From a checkpoint of a small transformer trained on Wikipedia.
Size: vocabulary 8192, 45.4M parameters.
Each number is 128 + 32 x the weight over its row's rms, rounded and kept within 0 to 255. Layers, rows and columns count from 0. Numbers have three digits each. The size before them is the row's rms in percent of the matrix's.

# layer 5 MLP up, 2048x512, rms 0.134, rows 948-1139, columns 224-255
110:143129115113068135047164103097112111127140146095171101142131092115137044164064117107119087156154
103:114094163104141134126198135109157125119147087080125162116161127155136222092162139153142170086126
104:106158165165137131097150106077075022106163147080140116098123152109233119130026142146096115122125
100:180139111132139133096133096117090124096102131149150114123104105156140111133186081198197116157199
093:180114121140136142105134115163103090116168168179147060130141099148113150099156151114173173168113
085:168115134169095119122096139090137093187176125147117085103129129130158115177145130171105167119122
113:048201155104160097122180151159136150112132136157115127156148129169123110164141153167133133137130
097:137138156124102097134159078063128141156144158105103147109113119009054164154148118106161147045186
100:090204131084123187158192134152094119106079141125150113176121114162171140110122206168124146123105
097:123095164134152146157110193121105148174162138209133084198136138112078159157099184099097058145108
099:153128173182090109141110114106055173097173145100149094158097131095109123121092151161129120110142
113:115149162137148128153108103090113107090113080133134164193105026088120166165172128104129172112121
105:127080122159195151136069120110168181065134109122129155115135126133119159150116129092160097131153
100:187148107133124088186144171012070139137116100136160153138119133096191093136081104119175114154121
127:040176168163110120097152106111122126164127116120133142117121093137136109115099183101142123133121
103:175124156150196132142134102160119173157139162130179038121118107068133123106172122097129104096117
095:100168121101135126084177159145153106091129144188154143158153108108188161077182137051171112128171
105:111141145209094115073123152119128174127102184103125143184107105138121028156140109164157118153126
094:090165107080159146162101157116166122151133111110164150084107147093132113149171135137124123143163
080:133120112068216179179066111137180080199081174141161138130144130173134182142147103120125187125161
097:118116176173125158193119172134139166091132138011076127127147111197120134109122127082163119151155
105:178190138130211118133149096131113094106154118048158108116112093112149102137109048131109169145165
103:190139117110108092146161100096081125145092147117079161119109116123082196087069126077126097165108
094:104112124166147116111160138145115108193096085100154112128112078129135141183145146096118150051106
094:140109100133125126142137148134123127159073185141077130100078101095186131149146113089151164138152
104:153146148121132140150176085145080117127076090039129107157150131115078151116046171158108079172133
099:088138155163155131119152138144148113103118141119116117119161140153109120096085043044121102165137
108:069099104086105144142122179072150101086161091115112149140145098095183095159102133095087063120109
100:133179156130111133112133187153179092114140067057119184119166121123093090140132127138101146150127
100:107139126108143082108179184121160110153201173129113089128186151059139080109156132149120113169107
108:033138158116076105105126196100169156158148160159118123133150133137138091153112121180092067121164
105:148160160128100121128100106090052127150168098119115072157237098150117119101132151107154125203132
097:211125166060134116152136121100100114139144118190106113082123132131127140130073153064091108135091
109:157087134134191105100107142194128125108125103147163145094217178091052142160150145127142122079087
110:182159082101144133133110084151112094101083154092096154126103203112146122109141123087102102097145
095:136090121152139161138201136118131161155151162122156088173094132096091098072169072136162150130151
097:051122141115118123130115092104092119078118147143126061119140111109062120107091150109091112176096
100:176171143190172142136100056111064098088136115126097155132149150094167123119147103146119122132115
092:052166132107142125140070128147117113159127132131103099134154170164143080081134066093136112150092
098:084097197163177079090098077104095090127141111200106145194135122105160149129149143150100133084150
099:138104130089107142126181140124143109117115172153079078164143155125081128114179107118148142125131
094:133109102103121122172169146107080134149083181131113089146159129131080117166137167153090150078111
109:166164137185128152138186097164167106158119116106089214165193117082094107126088163087153111084121
097:066123147145142140172158138087114140152114098100133061162155122132149112098116163139154162105125
111:183046158094149161106119092098105174085149156135137119166065107155094117156105156119093079139107
119:134147209152157103178165106129119113070078092092130097155168119094141136100077116180126148063118
097:129120187120077126110145096115129124127135160129123151170236121146102089157126141136102141157161
111:144100096075119097133115159165144129123135147152132131153136102134111112136059149125099135117075
099:135112159175096128105122133042132154147114070115114167132181142125130078142148140143091143060140
087:112168111131168123203128102165079111111114159142154094132127156128112188108126184121125140129121
093:115118084140124152114198205132091098115136187092100162130160131149066130146158132126109129136095
096:143130124076139134173133101086140098092122126098172062123107094191113134146148123088058089071167
086:132129086121068140127119152106175116163119123110118162107163134070133146119143148084157177104148
096:100155124104153134130107139180177109069141132109123158141136133155136071150141132133154131150125
105:187141168095123158121099130113169102115131139158135139140117088138104110056122114109079183096146
095:118149087133143153127123133154109151118139153099115104139151092047115127118163150124142098145142
098:106092133143204181127151127047135115069072098106149202162094121150100130103125078155087081110129
093:120141152131128056137156088014129111124101156166122149114133105141140126074130119125146163127126
093:120159113096146155126038123124146123165149130118125125098116135178155164111106109071147162130092
102:131128169110144069139164176174096065105207102129113079095154097106108135160115140124163111099134
100:164227178154092123132148066133131153117132158103096123095190105149164094146167143061140108114100
104:138243142092139100169134142118151106178076114174144154163112097099106130133149159103125139110132
093:114133098165181073098077144121165165152125144134141097104135120124124115147100050124090093169077
093:164085133146083111153207171067120147180100120116039087100170112103155129080167121128137136128143
099:133115121161178089096131135100111140109148140118136164097122085152112151118148118167134165203098
100:168150115098107105104054136132154177112162050110079145104157128147145119136121127095133074171124
095:175131098146161061103088109135112138170159151162134146146179156120109110114101135166137157106136
101:123140088077129097065104158173182112145185116111070140094113120038158092110077124110113140075160
092:119153082125202117087127182206138127149132142161127141164149111115095101122134086171164175161156
102:132128132159103078119144152081126084130153155061096102158127170136117095091159082132133084114132
109:105076097118158100139122135103122131099106152136117110123120046140142143100127046104122161179083
096:142159208131106154153202131122143163143163160118130151187142114179099135134085123123091128095131
088:127137199108075069143097103097095145084120132151122118219091123147128145098133126102186120149121
093:164112104132099121170135119116090083090119114091124123123149136099178158150124195167109113155137
103:129138144128161090123138172075155130151124124161176125140142060163143122162181188141143142133104
102:126100157099141098109074154097143146132171130083113105149157111192146176063125094152115127145130
102:129102124106140135184091124126115165180123141154096106154091139099087196176151137124130204126157
097:102108114164158135168077158112139146111121163123105126121117110072103170114171092091108157104067
093:112199134216131104113124098094119150225143067125149152162129101131143161146080146144160113165141
107:140094117176150084134125099107091144149129184101097108120139088111153112079080124180121127122118
107:122116124127182107084166132170058121104181166129133083179163101088086153107229048137132103090152
108:160114154105142145167123190164110118124093144173107119139107117124070193177157163171133067125092
096:154135193138077093118143197130153162143044123123170099139129074153132107149101120125120160113139
103:113143139134119078135142138144142097145037103136100169146139140147061172129160137196141070107104
104:169119096161126080164135175101101086070121087076103116098086126139107108119130118170196156159144
103:153103131154154164145113130076069121145139059060126105218138171117125096121091142170095088099107
096:155058196114169181145140143155110156075173110122129041106095125144096089113130124089103176122128
103:132180123132125164138092107119152122099171099082117146145088096116110138162107110099118127173152
097:129172144092157137144115144165113075133147096085129133084114109116152082182105150134126130138118
109:183085178134115035141085133192133097120112074133086051071125110151098094200120141103108102154073
097:114113109133110152215089151161070113143180177150167177128163133066199158110075120154138201112120
098:103121094144165094161134163086138133070179135133107122188107152169157160153116099107158104151145
094:145185084211146111173106080163110110159133137082134108076157122085124117093164105185145109127082
100:047160136093141122135109191108111090127144154120132142109117116148134159181225146112098149089117
103:113118086119134090117093131117110095162132176134136122172155069115123107125134153117075156167118
107:135169149127155128089146202107104136108121049095166091137117129124097115115137079132121116066127
106:150152147099138136127075138103080143099142084091115117160082088155166146126144166107163115185141
090:125137106116106127070126159148101088067125124133113116118124107105131160122156142129210176113148
106:102119057152121143137142107122131145158125073149135130125153101157121195133120208100108098094171
098:119138115134096147099097125139144130112190115063136122092132150101066189134091128135115133044181
094:134118118129086136153175129124142107052134079122110104137114162107105137140146107157141140155120
101:121112159122148124117147146121125086132078127129084126146225104088108127105133104131116120145137
097:143097076145091103111143184134115053133124123120129087140124109116126089138104117141129095116148
095:129128201106157053160159120114118072171118112104114091092139188134134177132097055129155094155126
111:135171086154141195098119109087132127111168134135101127091135121166159130107092184165161131088133
100:144093149157134152133111135182146084130168117129117107169120168167136112102121140135131126149168
093:144146173121184157137100141109117122094153118122114112147159133102097078131153114100144141071159
111:179110155127192101156165100146095134102070107108125124176197145130142117112178128156111114130103
096:155127088125105087155253162087123092109149122115118178114142175111127103143138115114105096116143
097:133141125149156046099116155123129158073181129118111139138105136109142088134105178123126126143109
106:093126193121130119131148152058111059100126122100148099129150085108174145128144114142147160101093
107:128119095138116103145143123124158074101098120121148071169135123100134128135152156108169099131152
100:140125119134130143099141152120169116187091157107141097111115141167137118194141134139116133128152
100:112150114091143145170133167110150090144102149181121139151159157091163117160093174114181148062135
098:160118150199113104121137152077129120095133118146147117169142089171108099133120210194222135088147
088:149108154146149158073096124109059124178077076056145099138113106127074126091100143200104112099188
105:162104095093147127088101068056095113109117157092124089159142148161185111104150178094113132101124
107:138099124075144148149174086165161162174096138116077160189137104137119049073150117184115133165154
091:109099089128136101135080167095113074172156086138193117121129151161095123084204166176120116120054
093:114114096129053077130127147151091104164104133154101110180095149165111157129134155081123169043163
101:129204152157111176141099153214066116124109128131126114197142181113140105096158110122164154150081
103:109062104109192149132104108085130129158095140208128078135123134192079096176130173130089137118165
099:159186168154092137140144172107158124126086137132154156069114142159092112173161104105215096148092
089:103130124148216146131123184112120127091129121158158119198113117122137149084123169133125123115069
098:096113105169160123073101144068066135134163135128101156151134120183119172120080168091073132126102
090:079133129096170129095126118154074088152163144175119091069147129098084178103147116095128132165165
104:113113144076076178151162112150097151143120118104159158104166130173141200114142087126152187142139
099:102146083118089100160099120145147085153042065074175102116198171130136111083128128137137181141097
093:100136135140134137130140159090162048136090193115139156151126143174087118100123090126171098145084
097:075176143116148082148133139113185151143090096111121128115142192107099177137077092126159122129135
112:191147103136109107148119083122129135149113145129152136163133141146146126059145088172185114178124
091:151134113146166137111107096165162128161157191121156159163104174145151110089147126138140158141131
114:114087132135154137105118074058144039103162166140078126126132171136199121162132077100190170092179
110:140110154106156092135132185140087118155117085123127100139102085112143147203128134154097117133173
105:045159127085181098140127092140130132110119108116104125155218174137153123097093142156106128140216
102:103113146138162116117159119117113158077127094130136174122085138138128138149118061138116119099156
096:142131131092110120156094179143145106138121140153100144110073136076132138079119104100146168108110
096:134181095093074080168092114125088086139085204160108077151158080155150102136118109173105111146054
112:119086202135166084109116139125134153088110143068150133063158141098106131158092163123200084078126
098:105111179150108135137121158146081106114087128105093175094109174158152183078099185125119186130137
096:166124156149198136125147109131099147159099067089102118124139121120108132138134121129065126111135
102:112114102151131160043115084023164056135152103125141139191143139145102111120111158124097098164091
098:082096135194152081128119105132167073082141150149127163148152163143209156173154074136108101117174
098:128111124148169113146073145119107146137153045117118074149114080120148104084137132125105103147109
086:172182162137200069138153078101119136118112058144120107096148132116183120097151183130130076103168
104:131118137118158096162168115079199154134089088160107127185097165078166133107119112165123170092167
100:082109164126143159118115184118149118102150170091105150084131120145124176130144109093199096094143
092:117126124154173141074102126142146116083073117081156150130089086119143137133120139133165112154121
098:135163148099122107103146135129097007118072125132109128125113131137135133076155113100127119121168
099:138133126151132161170113096192125114041138125121115116070103144120073128068051147170110134127052
099:087134164104152175112127172131136111133105124128140150060117122153113135131141143108092087210104
108:099146083118145078198092140122208134169180189117155139050141071156092098076143155102125134082105
094:069099163121131138123111078157125137126132103178124079170174125111118151117102108143109132154131
099:133092111117107146117152137158103097074100125155118126084190206099130133115170143192119178173137
114:130142161133126132142095167159096141206123170106131091139144150162089105152113150121081084076110
096:132138109143096074178107138137111127156144142104145084157122122142150116162128127124149153096182
100:085200154107083115144099103104145136093127099139154118147126098164145138151164172050110097171129
102:142108089096196113103066123175174071106092147129165096104187151117102161140137132182111192089135
096:098161110159183149155077114071097155090124121142116053119136108118139162121129113082129170138119
103:140129108119143115137153120108117133101124163159124110172140072109112139120165150175113109127131
095:186129107212136119172115112161076090082142070099184079170138061190120122139110120082139154112089
096:141119076166149174168125184149169097143075147117122123210116125189096098160118103132135101144158
109:066113143092116194099196138149129140080148077172123166161134111150079121132161126138120112109117
099:114152196176129131055162117114100127136097160101087151124083131060144191098189193124124093108129
100:111111140145177124106136137110077135127110123128054081134113112050047121124173119140087102140123
103:174100127220071112204154160143156106135088108166122123139173165087032120111128109150090105132132
092:069152101124114143106123109128071121062081084069132152119184085142184118097136125135101090154118
096:132111101103166178126074116144188088126121151163146121122163150124082096136115126117152102122053
090:095135123136162141145156081138127122115174103163106126147123131091131054104150147156182114125208
105:119130123127142070108150151109103172118099136123115135113111149117107123125175121157093189127156
106:136122120106116140109201119055150163159203171112086147149132051147148118154117191106114164155114
101:163101109092195042157115123136059139144111150121105101169095063164122033119079157127100125130159
103:181121109073099101092146120107137108127154162128135109114131123089128125130149124161125167191101
106:199161134107098149090107099117127137181181096128098107123166126093122120098136084172159098146079
098:103168139134089091191149180184096118114138076154121143126128111163057078116164143123118119107117
094:110166119131114188107114126117087090106163128107175106136135171057179127016139120087134148164136
102:139145119162114161139103193206132134134165125147168114151132138137141151148130100181079186160139
107:172099117153066148137103112115152164155141138119104169184108114100117115124143082179085083162154
094:142176125092141142119084084140156171114162122122144157108146108104171148076137135137174136120172
099:146101177083131157131123101201168163068109187155166114134157150110138205132129157125159140116168
101:097155093078177113145079135129169098115175109166118122087138148098102096150104177138114132171093
092:169145149145051083114162113139164128174134111130176125137125082157192093069088102152102081152210
097:137117124174156132112091157126093103117127151119083150106106129142158132140142135127137107180152
093:105182133140178130074133115122121144101106148138121134141147133062089129113167166155129185135155
106:146131165147137127130168158083146051163179131070086167160118142180108133161058151113163139099147
093:151175120085092099132136127090131063152107142114108124079079132153172167167089166177157094131103
099:093119109141143070146108120106167163154097122168102132108198162131125180113108127117128190091128
103:097067129109136128168122153131031051146142097102163096142068179071134145121133141067130124171101
101:143113220137203129120143151144135104097083117148138116118103083154092152105137099078140164138131
100:119085123135134104162163080190116127137164122078093103089145099093178184136131111110169141107179
093:119135118153088146100164144121116185127119097131102176148132154115142144121081065123120146149148
096:126095090126087090123148132098108115120160054128140111128110146142163130098113113204170132163085